Part of a small language model's weights.
Training: a variant of Muon for these matrices, 120M tokens, 3647 steps.
Each number is 128 + 32 x the weight over the matrix's rms, rounded and kept within 0 to 255. Layers, rows and columns count from 0.

# layer 10 MLP up, 320x128, rms 0.197, rows 112-129, columns 0-127
[[203  98  70 148 113 114 127 147 149 114 111 105 145  78 193 158 143 134 195 135 172 113 126 108 112 153 115  85 111 180 139  99 129 161 150 105 158 141 112 143  77 123 135 127  62 142 152 156 151 128 113 146 137   3 108 129  68 154 233 157 162  96 129 168 116 119  99 114 118  83 128 131 153 130 147 142 120 151 160 132  98 114 163 103 104 144 121  69 162 142 149 135 112  99 127 113 124 186 143 155 156 130 115 150 146 127  74 100 123 190 100 175 152 113 136  78  96 164 173 131  73 112 122 116  35 141 113 139]
 [178 161 132 107 130 110  65 146 144 135 134 123 116 103 205 107 140 111 104 128 125 131 150 116 149  80 135 125 156 105 165  97 100  95 110 121  98 178  90 140 128 129 144 123 151 167  98 143 104 141  95 129 177 138 145 138  92 144  73 149 126 161 144  79 111  96 128 190 179 147 113 170 121  93 171 135 105 107 189 138  76 124 146 104  74  86 191 168  84 165 169 110 150 118 166 163 133 132  69 138 164  88 135 113 150 142 149 105  40  97 163 146 174 116  96 156 129 164 117 119 125 145  97 142 132 103 125 168]
 [159 127 110  94  99 123  72 138  88  98 160 165  74 119 146 115 141  89 168 121 131 132  91 109 146 182 117 161  84 170 157 157 124 121 129 194  99 145 109 110 133 111  95 118 181 124 184 185 154 108 117 131  70 123 122 118 141 136 135  79 119 132 158  78  90 112 118 113 153 128 114 143 121  71 163 142  60 134 167 155 139 130 144 180 121 140 117 146 131  95 159 108  97 124 159 133  91 180 128 114 136  99 146 104 116 134 139  93 130   0 137 162 159 152  68 122 111 122 133 182 156 137 112 101  76 157 157 182]
 [105 176 141 179 149 131  96 124 175 173 135 106 114  92  73 156 100 118  91 114 157 112 159 117 164 105 111 122 145 126 117 111 128 104 131 117 147 188 132 114 106 141 143 129  97 112 178 117 135 142 113 174 155  96 148 154  86 151 166 105 117  81 111 135 174 197  83  75 175 169 153 128 128  86 162 116  93 130 157 140 150 165 120 134 134 132 134 153 133 129 131  81 100 142 136  78 110 180 142  69 179 134 118 109  84  82 140 142 149 141 118 152 171  70 123  99 131 173 119 171  95 129 194  80  90 148 150  82]
 [116 126 141 110 127  89 181  92 181 120 151 136  55 149 206  91 164 166 170 241 168 165 131  48 106 138  77 138 128 111  90 135 103 157 134 127  82  94 119 147  88 136 162 186 123 113  88 153  64  77  99 102 131 142 130 213 197 180 164 161 118 117 142 140 107  86 115 120 123 101  99 155  90 110 115 103 120 146 123 146  95  66  93 131 116 131 118  94 126  92 171 126 133 140 124 126 120 163 163 183 127 144 119  68 129 170  87 159 111 116  98 103 114 116 101 126 158 147 124 144 111 144 172 126 149 157  67 108]
 [148 122 131 100 137 111 122 156 118 145 170 136 169 136 151 181 111 105 154 134 143 128 127 159 132 116 119 157 146 138 124  82 171 167 125 119 180 132 109 159 143  75 144 109 102 132 108 182 121 122 120 188 101  72  75 118 103 151  81 124  89  88 148 125 162 100 127 160 120 122 126 150 102 108 109 118 107 125 141 151 175 106 120 124 132 159 119 168 107 139 115 156 137 209 108  91 106  58 174 118 130 129 135 134 129  98  93 153 103 105 110  88 131 103 198 108 131 156 117  93 119 162 114  83 150 121 104 140]
 [143 129 126 102 180 156 111 130 114 135 173 109 149  66 214 109  76 136 140 131 153 137 170 156 160 133  60 126 139 116 156 181 167 134 115 168 144  96 108 122 102 157 168 135  76 155 111  95 152 102 119  80 134 143 117  51 169 194 146 142 142 125 156 141 100  85 111  68 170 136 170 197  75 113 118 140 115 121 153 141  92 117 128  92  71  90 152 100 141 127 172 104 161 170 142 128  85 101 151 107  79 131 113 198 152 119 146 140  92 134 140 156 108  70 100  96 140 190 114 135 137  94 138 110 120 175 122 108]
 [123 203 104 133 127 112 186 130 107 126  96 142 137 126 130 100 107  88  94 122 142 170 130 141 136  75 107 129 111 107 158 121  81 169 153 195 174 146 131  96 189 115 111 154 142 103  48  98 111 135 193 103 169 142 121 132 102  75 116 165  95 150 108 159 127 116 155 115  97 109 138 151 104 110 128 137 104 134 125 128 125 154 175 108 101 134 105 139  98  89 168 119 169 164 125 121 137 114 105  54 131 107  86 130 104 147  88 114  81 137 154 149 194  84 166  86 119 146 143 149 133 103 142 165  54 136 154 148]
 [161 134 116 119 160 131 166 159 145 138 177  91 114 173 142 127  69  91 196 143 169 127 108 134 127  94 152 109 187 142 142 143 106 134  97 107 137 183  98  95  74 130 148 120 147 166 142 125 118  91 140  48 142 171 120 136 143 121 132 133 145 112 110 116  65  75 168 145  53 143 173 152 136  97 212 138 164 129 112 137 116 103 155 183 141 140  71 135 125 138 142 110  59 130 120 132  92 180  55 142 120  95 155 144 147 162 127 111 149 143 167 200 128 149 150 116 152 141 112 120  70 138 152 115 129 115 152 141]
 [142 143 100 160 116 112 114 185 159 117  98  87 102 118 139 107 138 160 175 147 120  68  74  78 231 165 189 177 107 163 104 146 136 108 104 137 147 127 124 197 141  99 110  77 181 119 173 132  89  77 128 163 149 121 107 165  55 155 130 129 114 180 167 101 125 156  74 152  64 153  85 107 150 151 154 129 162  91 110  81 167 175 120  82  87  48 207  94  27 193 153 114  99  86 137 144  86 142 172 126 134  98 142 136 122 169 134  70 101 137 137 128 111 134  66 113 146 111 134 135 142 138 157 105  87 118 107 104]
 [103 118 152 128 180 125 104 164 104 150 111 149 110 196 120  70 110 173 159 120 201 138  79 120 165 123 164 117  69  82 181 145  97 129  79 150 156  53  92 110 138 150 134  96 166 114  87 129  88  99  62 153 156 192 117 120  91 135 175 113  41 129 154 104 131  78 127 135 121 102  80  84 161 143 168  96 179 165 143 144 119 130 144 161  85 176 130 139  59 170 153  74 132  75  91 144  82 162  97 143  97 184 158 127 139 157 102 129 208 149 141 121  28 132 195  94 107 121 154 107 141 154  76 164 131  88 133 150]
 [151 132 103 134 151 148 181 116 158  89  98 137  79  55 135 109 136 133 128 154 155 155  89 114 161  79 162 109  90 182 104 112 114 163 143 118 118  60 137 121  80 112 211 124  96 180 137 137 113 129 134 154 129  98  85 138 102  86 172 146  81 120 120 125 137 148 147 130  71 134 111 136 139 138 128 106  97 147 169 107 102 153 108 103 124  97 126  91 124 166  63 140  69 139 129 118  87 103 129 118 158 133 135  94 158 132 134 107 109 104 123  71 174 139 110 129 107 153 202 178 121  94 143 171 107  96 138 140]
 [122 125  97 140 155 135  95 148 169 177 139 188 135 144 168 131 177 104 114 125 107 107 121 187 104 112 102 100 137 137 136 114 145  87 112 124 149 111 155 147 119 123  95 174 157 153  88 161 152 102 177 130 184 191 153 128 134 140 113  89 136 117  79  90 102 149 127 140  69 104 150 120 168  65 201 150 117  95 144 120 144 149 142 142  69  86 155 151  98 123 102 107 136 224 184 122 131 137  54  88 194 100 147 131  74  90 155 133 106  63  99 154 169 104 155 114 144  93 119 133 162 108 109 123  84 112 106 145]
 [143 149 119 135 122 153 142 129 159  74 106 149 118  85 118  78  82 113  98 173 171  86 151 142 174 146 125 129 110 100  61 103 108 110  87 158 174 173  64 184 134 134 142 143  98 125 192 130 108 131 161 120 198  97 139 184 118 123 132 114  76 187 110 191 168 123 164 149 118 144 110 161 193 122 113 159 125 183 152 136 102 152 103 119  78 113 152 167 123 100 163 135 163 207  76 104 157  82 162  86  97 135 159 128 137 188  89 137 115 165 187 152 121 145 171 102 108 128  71 143  89 126 121 147 141 110  58  93]
 [ 91 140  96  79 134 134 108 156 131 130 104 173 149 161 134 126 183 151 128 163 155 145 147 115 168  90 160 154 140 185 133 149 134 122 125  94  72 199 144 185 135 136  78 140 118 162 152 178 169 183  86 102 176 141 130 109 114 146 121 137 139 134  59 126 212 124 157  79  81  75 115 233  42 148 133  75 138  98 111  87  91 155  65 105 169 131 173 138 151 117 110 135 105  84 142 153 154  95  94  85 184 117  95 118 102 106 155 109 163  85  95 166 136 136 147 104 133 158 144 117 104 127 113 130 133 106 149 109]
 [159 157  86 161 171 142 169 106 128 120 122 118  93 141 158 124 149  52 124 156 111 136 136  97 143 114  71 171 107  96 128 138 111 101 125  94 127 100 112 134  71 144  81 169  76 123 178  86 117  87 172 112  96 102 142 149  94 105 126 195 143 190 123 145  70 161 178 180 100 114 109 109 162 131  87  95 126 111 144  85  90 165 110 142 115  76 138 110  82 120 153  89  89 152 129 160 125 119 193 144  86 101 108  78  80 105 157 126 143 186 163 134 108 106 103 155 158 124 130 156 161 144 164  88  80 167 121 121]
 [186 144 179 145 156  99 131 100 169 107 111 132 136 125 178 151 147 208 125 160  95 103  95  93 127 163  54 200 132  89 163 158 124 153 157 100 176 150 114 138 108 116  99 121 112 132 143 151 113 183 123 155 157 130 122 115 133 150 120 118  80 109 148 118 170 111  81 139 107 165 105 136 160  96 145 116  82  89  90 125 111  83 202  94 125  89 203 118 138 150 132 120 137 148 103  73 102 117  90 145 155 154 148  77 135  82 159 154 120 120  64 108 114  73 142  86  89 122 107  98 122  77  98  76 155  96  90 131]
 [104 129 132 107 169 165 161 131  86 162 113  99 158 111 131 159 121 154 126 157 199  95 120 137 102 127 143 116 146 126 138 109  88 147 138 128 166  97 128 169 152 113 163 110 117 120  84 111 120 129 167 153 136 101 117 115 160 160 151 105 105 112 100 114  99 121 126 188 120 144 167 135 145 160 155 117 199 152 125 127  53  86 177 123 120 178  95 130  70 131 126  90 170 113 100 162 118 121  96 120 123 106 183 110 185 126 209 133 106 143 129 122  92  92  77 179 190  83 136  79  92 119 121  62 146 193 114 116]]
# layer 10 MLP down (transposed), 320x128, rms 0.171, rows 112-129, columns 0-127
[[132 131 145 103 140 126 105 128 180 117 109  87 153  83 139  85 137  94 200  68 138 137 140  78 128 107 144 102  91 155 157 136 128  89 136  85 119  87 111 178 127 140 105 121 143  98 177 162 111 105  95  45 155 123 114  86  94 109 190 141 116 119 130 119 156 120  88 159 165 118 150 144 118  77 175 128 194 101 140 100  43 141  99 133 153 144 116  97 216  53 126 108 114 116 101 118 166 144 101 162 121 132 188 164 156  89 159 193 122 173 146  49 107 129 101 116 134 121  92 106 114 154 126 148  75 125 113 167]
 [ 76  97 114 137 130 116 118 190  48 126 133 110 101 108 121  96  98 158 114 173 150 183  78  87 118 143 133 150 129 136  97 132 122  69 130 178  98 135 141 163 108  98  99 128 122 111 177 147 159 163 124 148 122 110  91 179 138 151 197 118 150  84 131 123 133 121 140 210 125  97 182 147 127 161 132 135 102 168 127 109 144 174 105  60 107  94 106 124  64 167 143 153 148 110  96 143 166 113 135 144  96 177 131 125 139  44  96 118 128 130 142 127 129 202 147  89 154 181 157 128 118 175 139 139 140 169 190 156]
 [121 144 128 117 116 124 117 129  95 135 104 128 119 117 121 145 132 117 167 103 148 152 111  29 102 166 110 122 104 114 137 101  97 104  98 161 202 175 131 108 133 192 112  47 152  91 143 133 105 196 148 129 166 141  86 136 102 125 148 118 113 137 111  94  90 145 107 150 144 112 124 103 148 104 157 115  17 165 123 158 139 170 139 132 168 104 141 142 114 153 123 141  94 195  94 108  98 131  65 149  53 155 122 103  97 131  88 164 197 170 110 138 132 168 115 122 139 145  65 196 179 101 111 131 116 135 102 144]
 [122 131 170 122 104  96 127 109 116 105 155 118 157 143 140 141  90 127 123 128 162 142 126 104  81 127 122 128 135 139 143 148  57 143 106  42 162 135 140 130 152  83 111 141 148 152 171 166 107 164  68 125 139 137 144 120 144 151 151 161 109 101 128 125 158 229 193  96  84  97 106 181 158 120 143 133 129 184 116  96 124 145 119 130  79 110  99 114  91 122  65 148 150 127  97 106 124  87 170 149 118 130 124 142 117 114 119 119 165 151 101 120 132   8 144 118 104 133 117 128 168  94 166 164 154 136 155 155]
 [ 86 139 108  89 128 145 106 144 110 121 103  93  97  97  62 133  71 158 193 174 144 101 105 135 135 148 108 146 133  86 104 168 175 119 140  96 161 175 179  50  90 131  90 107 108 157  83 141 117 174 139 112 117  78 126 111 148 110 156 144 101  55 154  63 146 159 110  92  35 135 141 147 122  96 112 145 104  74 130 131 155 114 127 180 167 174 157 167 127 176 163 153 202  76 131  84 173 110 140 128 116 105 145  94  93 133 162  88 132 106  80 109 167 130 160 116 137 146 100  99 130 164 115 126 106 129 124 105]
 [ 87 104  89 136 121 170  97 123 127 106 105 166 148  98 125 100 139  52 126 153 109 178 163 101 167 160 116 122 116 145  90 109 105 157 166 134 124 181 129  84 114 134 108 164 137 127 136 105 136  92 104  36 124 119 168 112 113 157 119 152 151 139  98 174  80 170 104 116 147 135 136 107 158  83 135 153 178 117 117 126 108 171 134 128 168  72 109 117 153 105 176 117 130 115  86 138 158 148  87 128  76 164 126 118 126 157 102 141 133 113 151  65 114 149  77 191 109 156 117 136 138  97 139  62 121 119 140 142]
 [127 104 110  67 107 109 166  84 101 146 130 105  73  84 177 128  69 144 118 132 149 146 149 133 153 100 104 185  95 162 109 161 150  83  62 102  97  74 114 204 153 149 106 141  79 211 176 146 193 141 148 126 166 123 121 126  90 104  78 152 148 139 148 109 111 159 133 135 137 194 134 167 125 146 149 102 178 125 125 130  86  91 150 177 131 133 100 169 114 146 204 134 107 129 141 109 110  90 158 121 106 125 129 121 159  86 128 100  79  87 110 112 133 163 156  81 140  76 119 189  86 131 111 110  85 154 153 138]
 [113  92 119 196 109 123 120 102 141 161 125  93 170 128 125 124 120 115 135 131 134 181 163 156 115 166  98 184  92  92  91  76  72 119  93 136 107 102 161 157 162 179 131 121 158  88 125 100 127 158 105  97 143 170 148 105 164 138 148 102 115 117  40 128 133 134 108  89 141 141 124  83 124 162  68 131 112 105 132 146 125 115 123 120 111 167  73 119 129  82  68 148 131 122 220 177 126 108 117  88  98 123  76 103 144  98 148 106 120 134 128 174 124  87 177 112 108 169 150 146 136  87 104 147 165 123 128  67]
 [150 129 121  73 168 111 133 106 140 146  82 117 133 117 125 130 182 132  86 140  77 102 111 128 139 132 118  87 103  83 107 119 107 112  60 169  99 127 123 102 111 160 149 162 162 107  88 102  76  80  97 141 153 156 118  70 137 120 135  96 150 141 146 122 121  98 191 112 117 115  95 147  75 127 139 125 158  76 151  61  85 132  67 169 156  64 155 128 134 168 140  80 110 110 110 103  92 115 107 175 157 173 185 164 145 159 161 118 171 137 108 120  36  83  58  73 123 108 140 121 168  89 141 188 107 121 136 146]
 [183 135 134 114 100  85 164 191  54  94 173 134 136 103 113 116  86 121 126 137  53 163 101 108 128 132 103 163 153 129 154  77 169  92 161  68 127 122 109 164 123 109 173 124 144  60 142 105 114 107 164  85 121  60 120 123  66 158 112  73 126 201 138  79 176 103 181 128 174 163  94 199  86 135  83 143 108 152 148  41 156  94 145 115 125 136 103  97 121 134 179 154 132  92 116 160 146 121 164 150 143 131  84 186 152 109 171 149 118 138 144 166 113 146 162  70 112 181 104 120 114 107  69 126 133 163  99 131]
 [161  81 173 142 191 168  85 137 127 130  70 155 107 113 156  55 125 152 153 145 157 159 143 129 155  69 153 128 135 128  92  60 159 111  48 129 115 119  89 139 184  91 110 102 132 130 149 134  81 130  60 126 115 107 108 170 187 139 122 114 190 132 180 176 136  78 140  89 101 108 148 161 199 196 136 113 139 115 165 138  86 168 159 114 129 119  60 128 142 137 120  84 112  89 167 163 135 152 136 166 125 133  97 128 132 167 114  89 205 169 133 108  89 125 151 103  96  86  85  58 157 115 126  69 118 102  53 146]
 [147 192 183 144 124 188 125 129 197 145 129 126 172 143 125 121 162 154 123 144 129 121  89  96 118 142 156 153 115 111 123 160 182 115 153 124 151 146 163 144 129 175  86 173 145 110 133 144 119  83 139 181  99 132 163 131 101 125 156 122 144 124 118 161  85 142  99 110 105 136 123 148 109  95  99 105 147 166 140 116 174 133 181 172  11  99 157 105  94 131 177 152 131 148 100 183 100 122 106 175  94 214 168 172 133  97 113 177 143 179 119 127 132 121 174 156 109 125 136 104 146  83 149 126 111 177 122 135]
 [ 86 131 117  37 107 201 140 175 133 158 190 134 156 128 126  93 125  86 110 113  90 152  80 141 138 187 119 118 151 142 157 193 118 147 148  96 143  95 115 195  58 107 108 106 175 101 147  88 169  99 152 155 113 110 168 139 104 124 122 129  93  88 119 118 183 131  86 159 110 166 117 104 107 109 155 141 148 141 195 120 163  95 190 158 198 124  96  98 139  72 156 128 106 129 194  38 154 129 127 145 131 132 124 160 113  86 117 171 127 121 115 139 131 121 112  96 170 144 149 153 122 187 112 133 136  97  66 118]
 [176 158  91 109 125 165 102 102 101 123 120 144 127 124 151 126  40 151 140 133 117 168 124 236 184 133 114 175 153 122 119  65 136  40 147 165 100  79 109 165  76 142  99 100 110 170 149 106  87 117 152 139  62 113 167  92 138  99 211 153 158 138 176  95 165 172 160  92 107 145 141 112  72 194 148 120 175 149 168  82 116 128  94 180  82 109 104 113 100 148  98 184 160 115 118  80 104  75 147 168 141 129 118 103 104  87 140 140 137  69 111 111 137 150 163 139  99 123  98  69 149 134 107 120 133  94 148 180]
 [ 92 129 138  99 104 122 145  93 140 103 147 149 172 167 131 173 152  85 155 157  75 146 164 120 134  90 145 149 125 168  99  95 152 101 137 106 122 140 151 120 131 137 105 108 160 126 140  24 117 119  56 178 131 114 149  82  82  99 105 144 126 112  44 104 165 101 126 107 137 100 156 133 148 137 167 124 168  70 122  91 102 132 135 154 145 164  65 130 113 200 171 132  99  88 166 158 116  83 142 104  97 142 137 149 137 137  93 153 145 108 149 160 167  95  77 131 134 194 144  96 172 117  98 169 136 126 141  56]
 [143 131 166  93  90 108  85  32 129 128 130 148 183 118 152 203 146 182 116 141 130 165 157 128 154 178  80 175 137 153 148 163 116 142  96 115 103 128 152 101 105 167 179 117  92 143 160 135 114  98 147 121 111  94  97 129 141 174 156 162 140 137 173 136  92 126  67 137 147  93 121 162 141 146 126 128  77 151 156  76 159 132 131 165 140 125 161  98 143 135 145 151 140 117 117  96 146 184 224 117 133 116 106 185 140 125 137 140 120  82 124 164 111  49 112 159 146 106 103  92 161  89  98  99 108 152 178 122]
 [125 208 104 117 126 125  89 124 117 133 100 146 145 168  99  94 175 169 170 149 111 137 150 139 137  99 119 119 102 107 100 173 133 141 139 155 123 140  75 109 128 126 178 104  74 126 181 168 145 132 125 109 153 218 149  77  88 121 122 114 157 124 134 130 107 183 127 123 105 173 131  99  80  86 105 157 145 109  66 100  91 127 134  99 126 166 128 112 129 200  59 139  98 137 169 160 108 168 143 124 118 103  77  90 120 147 122 143 173 137  61  92 156 104 111 183 143  92 103  89 149 152 163 137 184 198 201 117]
 [124 126  78 136 101 115 170 136 140  85 134 136 109 108 120 106 103 149 115  47  74 133 116  80 160 117 128 149 180  84  96 175 134 130 121 136 109 107 157 125 105  50 119 179 165 165 177 159 130 106 105  59 106 162 151 136 156 124 159 111 168 116 134 165 161 137 139  58 182 135 130  98  85 128 110  77 125 119  89  89 116 108 113 110 109 132 125 110 110  98 129 146 146 156  74 109 145 112 131 117 107 184 114 160 105 114 167 154 167 195 132 164 169  83 178  40 166 171  59 132 147 148 118 175 137  75 169  89]]
# layer 10 MLP gate, 320x128, rms 0.187, rows 113-130, columns 0-127
[[133 101 141 139 149  78 118  96 113  38 102 195 116  99 102 109 152 142 130 117 109 138 111 163 177 121 146 166 168 147 115  81 133 111 125 130 155 132 133 164 149 113 138 124 132 138 118  93 154  53 118  95 125 135 140 175 128 107 149 131 138 151 148 133 182 121 133 202 161  84 213 135 144 118 199 111 172  56 142 139 159 150 117 125 108 143 125 131 121 157 183 143 121 121 148 143 208 100  74 141 147  43 111  69 154  86 173 105 143 152 156 138 146 174  60 157 165 126 129 181 113 151 145 100 146  72 122 116]
 [125 139 118 128  77 141  90 186 146  81 140 124 118  95  84 161  89 119 138  43 128 113 169 182 122 151 118 158 133 138  92 142 118 107 141 104  95 152 190 152 120 126 121 107  96 148 106 127 155 141 171 217 151 143 143 138  80 158  71 136 156 179  85  99 141 152 131 129 165 133 100 176 129  82 150 140 130 133 108 177 161 126 151 114 162  92 139 157 138 146 143  98 133 108 134 133 123 177 133 129 128  95 143 122 117 155 121 158 151  59 126 112 118 146  63 155  51 170 140 170 203 101 128 104 128  87 142 147]
 [120  92 183 146 174 178 131 126 111 147 143 141 161 138 154 134 167 126  93 103 112 138 154 148 124 165 142 159 136 171 126 139  83 106 158  99  80  87 126 138 148 112 115 141 182 103 144 190 153 137 148 114 105 114 108 100  95 134 141  59 139 113 131 139 138 137 133  83 150 130 150 141  75 143 152 110 141  92  66  92 121 126 120 147 162  93 118  98 143 121 133 105 199 142  84 115 164  91 119  76 116 113 171 175 154 146 106 160 183 104 118 140 153 181 101 108 151 175  78 118  52 153 158 125 132 108 141 136]
 [ 33 122  99 135 102 157 127 101  89 127  82 121 103  98  92 107 160 149 158 130 153 102 125 164 116  69  92 198 100 124 133  79 123 132  97 107  95 114 140  99 132 110 142 159  91 103 122 123 137 191 157  98 124  95 116  77 133 131  83 138  40 139 168 117 118 124 132 176 145 204  89 123 109  97 143 149 106 132 111  88 150 152  98 173  90 167 162 146 126 111 117 133 141 140 141 176 142 143 112  75 156 136 155 175  94 169 104 115 125 168  58 142 138  66 169 183 143 127 150 131 156 194 153 177 123 140 161 111]
 [163 171 119 127 138 183 181 137 144 152 136 122 191 111 123  99 133 153 121 168 185  59 123 105  93 156 134  98 104 113 172 160 113 101  86 138 100 108 107 143 119 114 141  89  92 146 115  89 114 132 115 161 143 131  52  94 128  90  99 128 108 124 180 137 139 121 158 163 131 149 119 117 135 144 128  98 156 158 146 174 149 128 135 146 100 124  83 148  83 131  77 107 124 146 126 119 112 124 120 105 158 125 110  80  96 116 146 133  72 108 122 176  73 115 183  95 101 104 136 155 124 130 142 147  76  95 112 148]
 [111 126 141 153 182 156 112  75 107 142 117 107 129 102  99 146 137 143 115 116 126 143 174 114 171 103 155 202  88 121 121 163 146 182  65  70  90 136 127 140 119 138 183 143 120 116 145 149 120 108 118 146 136 101 140 161 158 148 127 177 141 158  99 161 159 109 129 163 108 102 100  98 183 158 154 193 126 156 191  97 132 157 160 162 123 152 115 132  94 103  95 147 109 126 132  57 165 133 149  76 163  92 133 185 102 139 114 123 156 192 148 131 136 141 110 134 113 123 102 171 132 122 122 139  60 137 156 189]
 [120  90  86 152 135 111 136 110 138 159 171 149 102 165 116 139 102 118 113 151 190 121 191 116 140 122 101 120 131 158  96  92 207  60 136 100 172  99 205 143  83 107 113 132 139 190  84 185 118  93 111  64 113 145 157 128 124  79 138 135  98  94  80 111 135 107  66 117 134 135  95 142 144 136 139 177 166 151 158 122 130 148 135 185 131 100 103 144 164 166 130  63  89 108 188 121 162 123  57 113 144 136 126 149  90 177  68 177 173 190 158 131  87 119 160 112 121  78 102 151 128  92 114 106 178 101 190 104]
 [ 90 109 156 113 124  83 106 115 118 155  99 178 137 106 130  98 125  34 107 205  91  90 136 123 125 155 134 121 131 147 115  90 109 144 109  81 123 107  99 125  98 131 141 167 106 166  98 137 106 108 148 160 123 156 143 181 139 163 153 102 137 145  64  92 122  57 232  94 120  89 136  86 134 136 108 100 122 124 152 133  83 143  82 145 133  90 116 166 110 131 100 135 117 138 167 123 138 124 116 140 133  84 146 119 119 100 164 117 145 140  91 139 151 118 132 102  92 117  94 147  76  93  88 187 136 148 158  79]
 [187  89 103 128 136 165 168 158  75 158 155 111  79  86 146 118 136 116  82 134 129 158 148  94 189 113 140 150 177 150 171 153 149 151 130 108 125 175 103  97  94 174  72 136 173 137 191 141 208 164  99  87 105  98 145 123 100 138 128 110 123 104 107 134 124  96 177 171 184 106 122 187  73 154 148 132 145  90  94  99 166 127 160 172  94 158 134  87 127 138 109 134 110  91  66 138 120 108 180 211 168  92 117 143 169 127 141 111  98 130 134 167 143  82 108 111 111 105 162 162 119 188 119 202 123  86  96 110]
 [ 87  79  81  97 132 113 169 177  63 171 122 125 180 147 136 135 118 150 108 168  94 114 199 129  97 222  92 115  98 154 171 106 178 126  93 144  81 176  84 131  91 108 174 128 154 128 104 129 100 150 102 148 190  98  75 102 200  88 129 127 114 124 130 140 124 179 157 191 147  66 144 129  97 171  89 198  93  85 178 161 101 115 147 148 154 148 150 137 143 153  95 183 163  93 159 106  74 104 127 109 160 103  72 127 177 203 108 108 122 143 156 138 124 155 164 142 109 146 120  97 104 184 115 100 138 142 124  75]
 [120 138 140 145 120 166  69 118  73 127 153 127 116 172 114 149  98 116 139 118 132 137  86  97 149 140  53 127 194 117  60 128 125 156 122 128  91 186 120 150 115 121 138 106 116 121 115  84 139 137 151 161 106 115 120 113 104 117 159 139 183 132 149 141 181 113  91 161  73 103 160 149 171  86 113 151 137 103 123 135 171 100 166  93 125 141 169 172 176 115 113 168 156 119 131 154  93 160 102 117 159 142 137 113  59 105 139 156 174 165  41 169 116 145 116 101 139  81 126  95 175  97 157 102 105 136 144 123]
 [167 150 104 124 129 138 135 123  78 192 146  82 101 153 155 131 191 119 157 165 156  53 144 130 105 123 156 128 142  78 137 137 118 111  48  93  98 121 129 138 111 107 193 151 165 153 112 132 125 137 109 170 155  82 152 111 104 142  94  87 131 110  81 199 136 145 120 146 168 124 144  85 125  70 113 133 112 111 232 134 111 128  94 111 162  90 171  77 139 133 109 174 133  51 171 157 110  89 153 128 149 130 108 141  91 205 129 107 165 132 129 130 127 130 178 219 169 113 164 118  85 159 137 172 105 193 129 143]
 [125 139 139 139 132 109 141 147 115 109 111 111 114  95  97 165 128 107 118 120 146 170 109 132 141 142  43  97 146 121  86 188 147 147 132 120 136 179  88 180 105 143 102  82 116 109 147 133  96 144  96 141 149 128 147 164 169 125  75 157  72 155  84 125 172 162 165 113 129 130 189  74 181 120  85 193  98 141 182 159 114 140 135 123 145  75 201 126 110 126  88 172 153 130 113 183 149 175 144 104 111  77  84 160 114 181  80 145 137 151 125 140  78 142 100  51 115 148 149 218 174 228 140 107 121 142 119 118]
 [130 168 157 122 153 222  91 105  71  92  83 117 132 179 151 144 135 148 126 120 213 139 177 179 176 127 154 162  80 145  97 151 132 145 123 130 131  85  96 194  83 127 156 144  40 221 139 225 135 151 173 132 193  98  85 143 133 124 104 126 123  83 118 134 104 121 132 163 149 131 131 188 156 174 106  90 104 150 152 125  99 169  99 117 142 139 117 132 150 171 149 120 133 120 127 123 147 126 148 118 144 100  65 138 175 136 168 161 160 162 124 145 135  93 124 121 160 189 132 155 107 185 146  85 132 111  92 159]
 [143 161 134 103 194 116 159  83 105 103 122 178 114 119 143 138  59 121 132 192 116  76 112  99 171 142 133 167  98 162 152 132 184 110 123  52 128 153  83 151 137 116  94  91 126 172  85 148 168  95 102 106 118 148 135  98 160 199 132  98 142  90  74  97 193 138 167 124 158  75 136  88 111 112 140  78 156 111  71 137 142 121 166  99 114 170 115 143 164 122 184 115 182 109 120  88 159  98 166 112  95 134  48 139 126 122 124 167 128 121  79 171 149 124 141 111 102 100 125 142 131 124 179 154 119 154 110 132]
 [131  78 103 133 142  78 140 169 151  84 110  89 161 158 140 122  46  89 154 159 134 147 122  87 128 116 143 113 137 125 148 162 141 170 124 126  85 137 141 150 160 126 166 170  86 137 110 155 140  88 167 138  53  71 126 135 144  93 169 149 144 107 151 167 103 122  72 111 126 108 157 152 142 123 124 180 156 104  92 124 138 117  94 138 135 108 149 154 108 129  77  78  91 110 126 148 119 132  30 128 171 126 229 114 107 142 115 172 120 151 138 117  60 103 170 141 150 149 106 112 125  69 108 121  49 124 126  65]
 [ 89 111 154 197 128 113 110 114 108 123  91 116  88 121 149  95 151 138 122 197  74 138 121 226  56 110  81 117 108 128 143 114 136  97 140 142 131  92 136 166  90 126  98 121 135 130  63 113 173  77 105  98 118 138  36 160  85 159 134 159 121 135 113  70 110 146  88 114 209 153  99 139 158 131 106 165 127  92  67  97 152 115 140 209  80 144 124 117 190 171 123 111 119 100 140 128 123 153 103 138 164  88 151 147 120 122  56  77 123 122  98 142 172 139 171 133 164 118 129 146 169  53 180  98 126  92  94 162]
 [136 149 122 154 163  80 141 174  50 146 102 161 120 103  85 105 118 146 155 109 129 107 140  89  98 123 138 119 188  76 139 110  90 161 112 190  75  99 173 146  86 159 156 135 137 131 129 168 116 105 160 173  97 117  83 192 106 147 115 118 122 153  90  86 102 184 174 122 140 142 161 170 137 120 169 145 177 116 156  96  98 148 160 144 122 136 121 183 104 116 155  86  91 120 105 159 126 193 124 135 184 161 120 140  98 116 112  93 171 112 114 132 169 134 218 127 100 150 124 140 150  94  96 121 177  88 116 142]]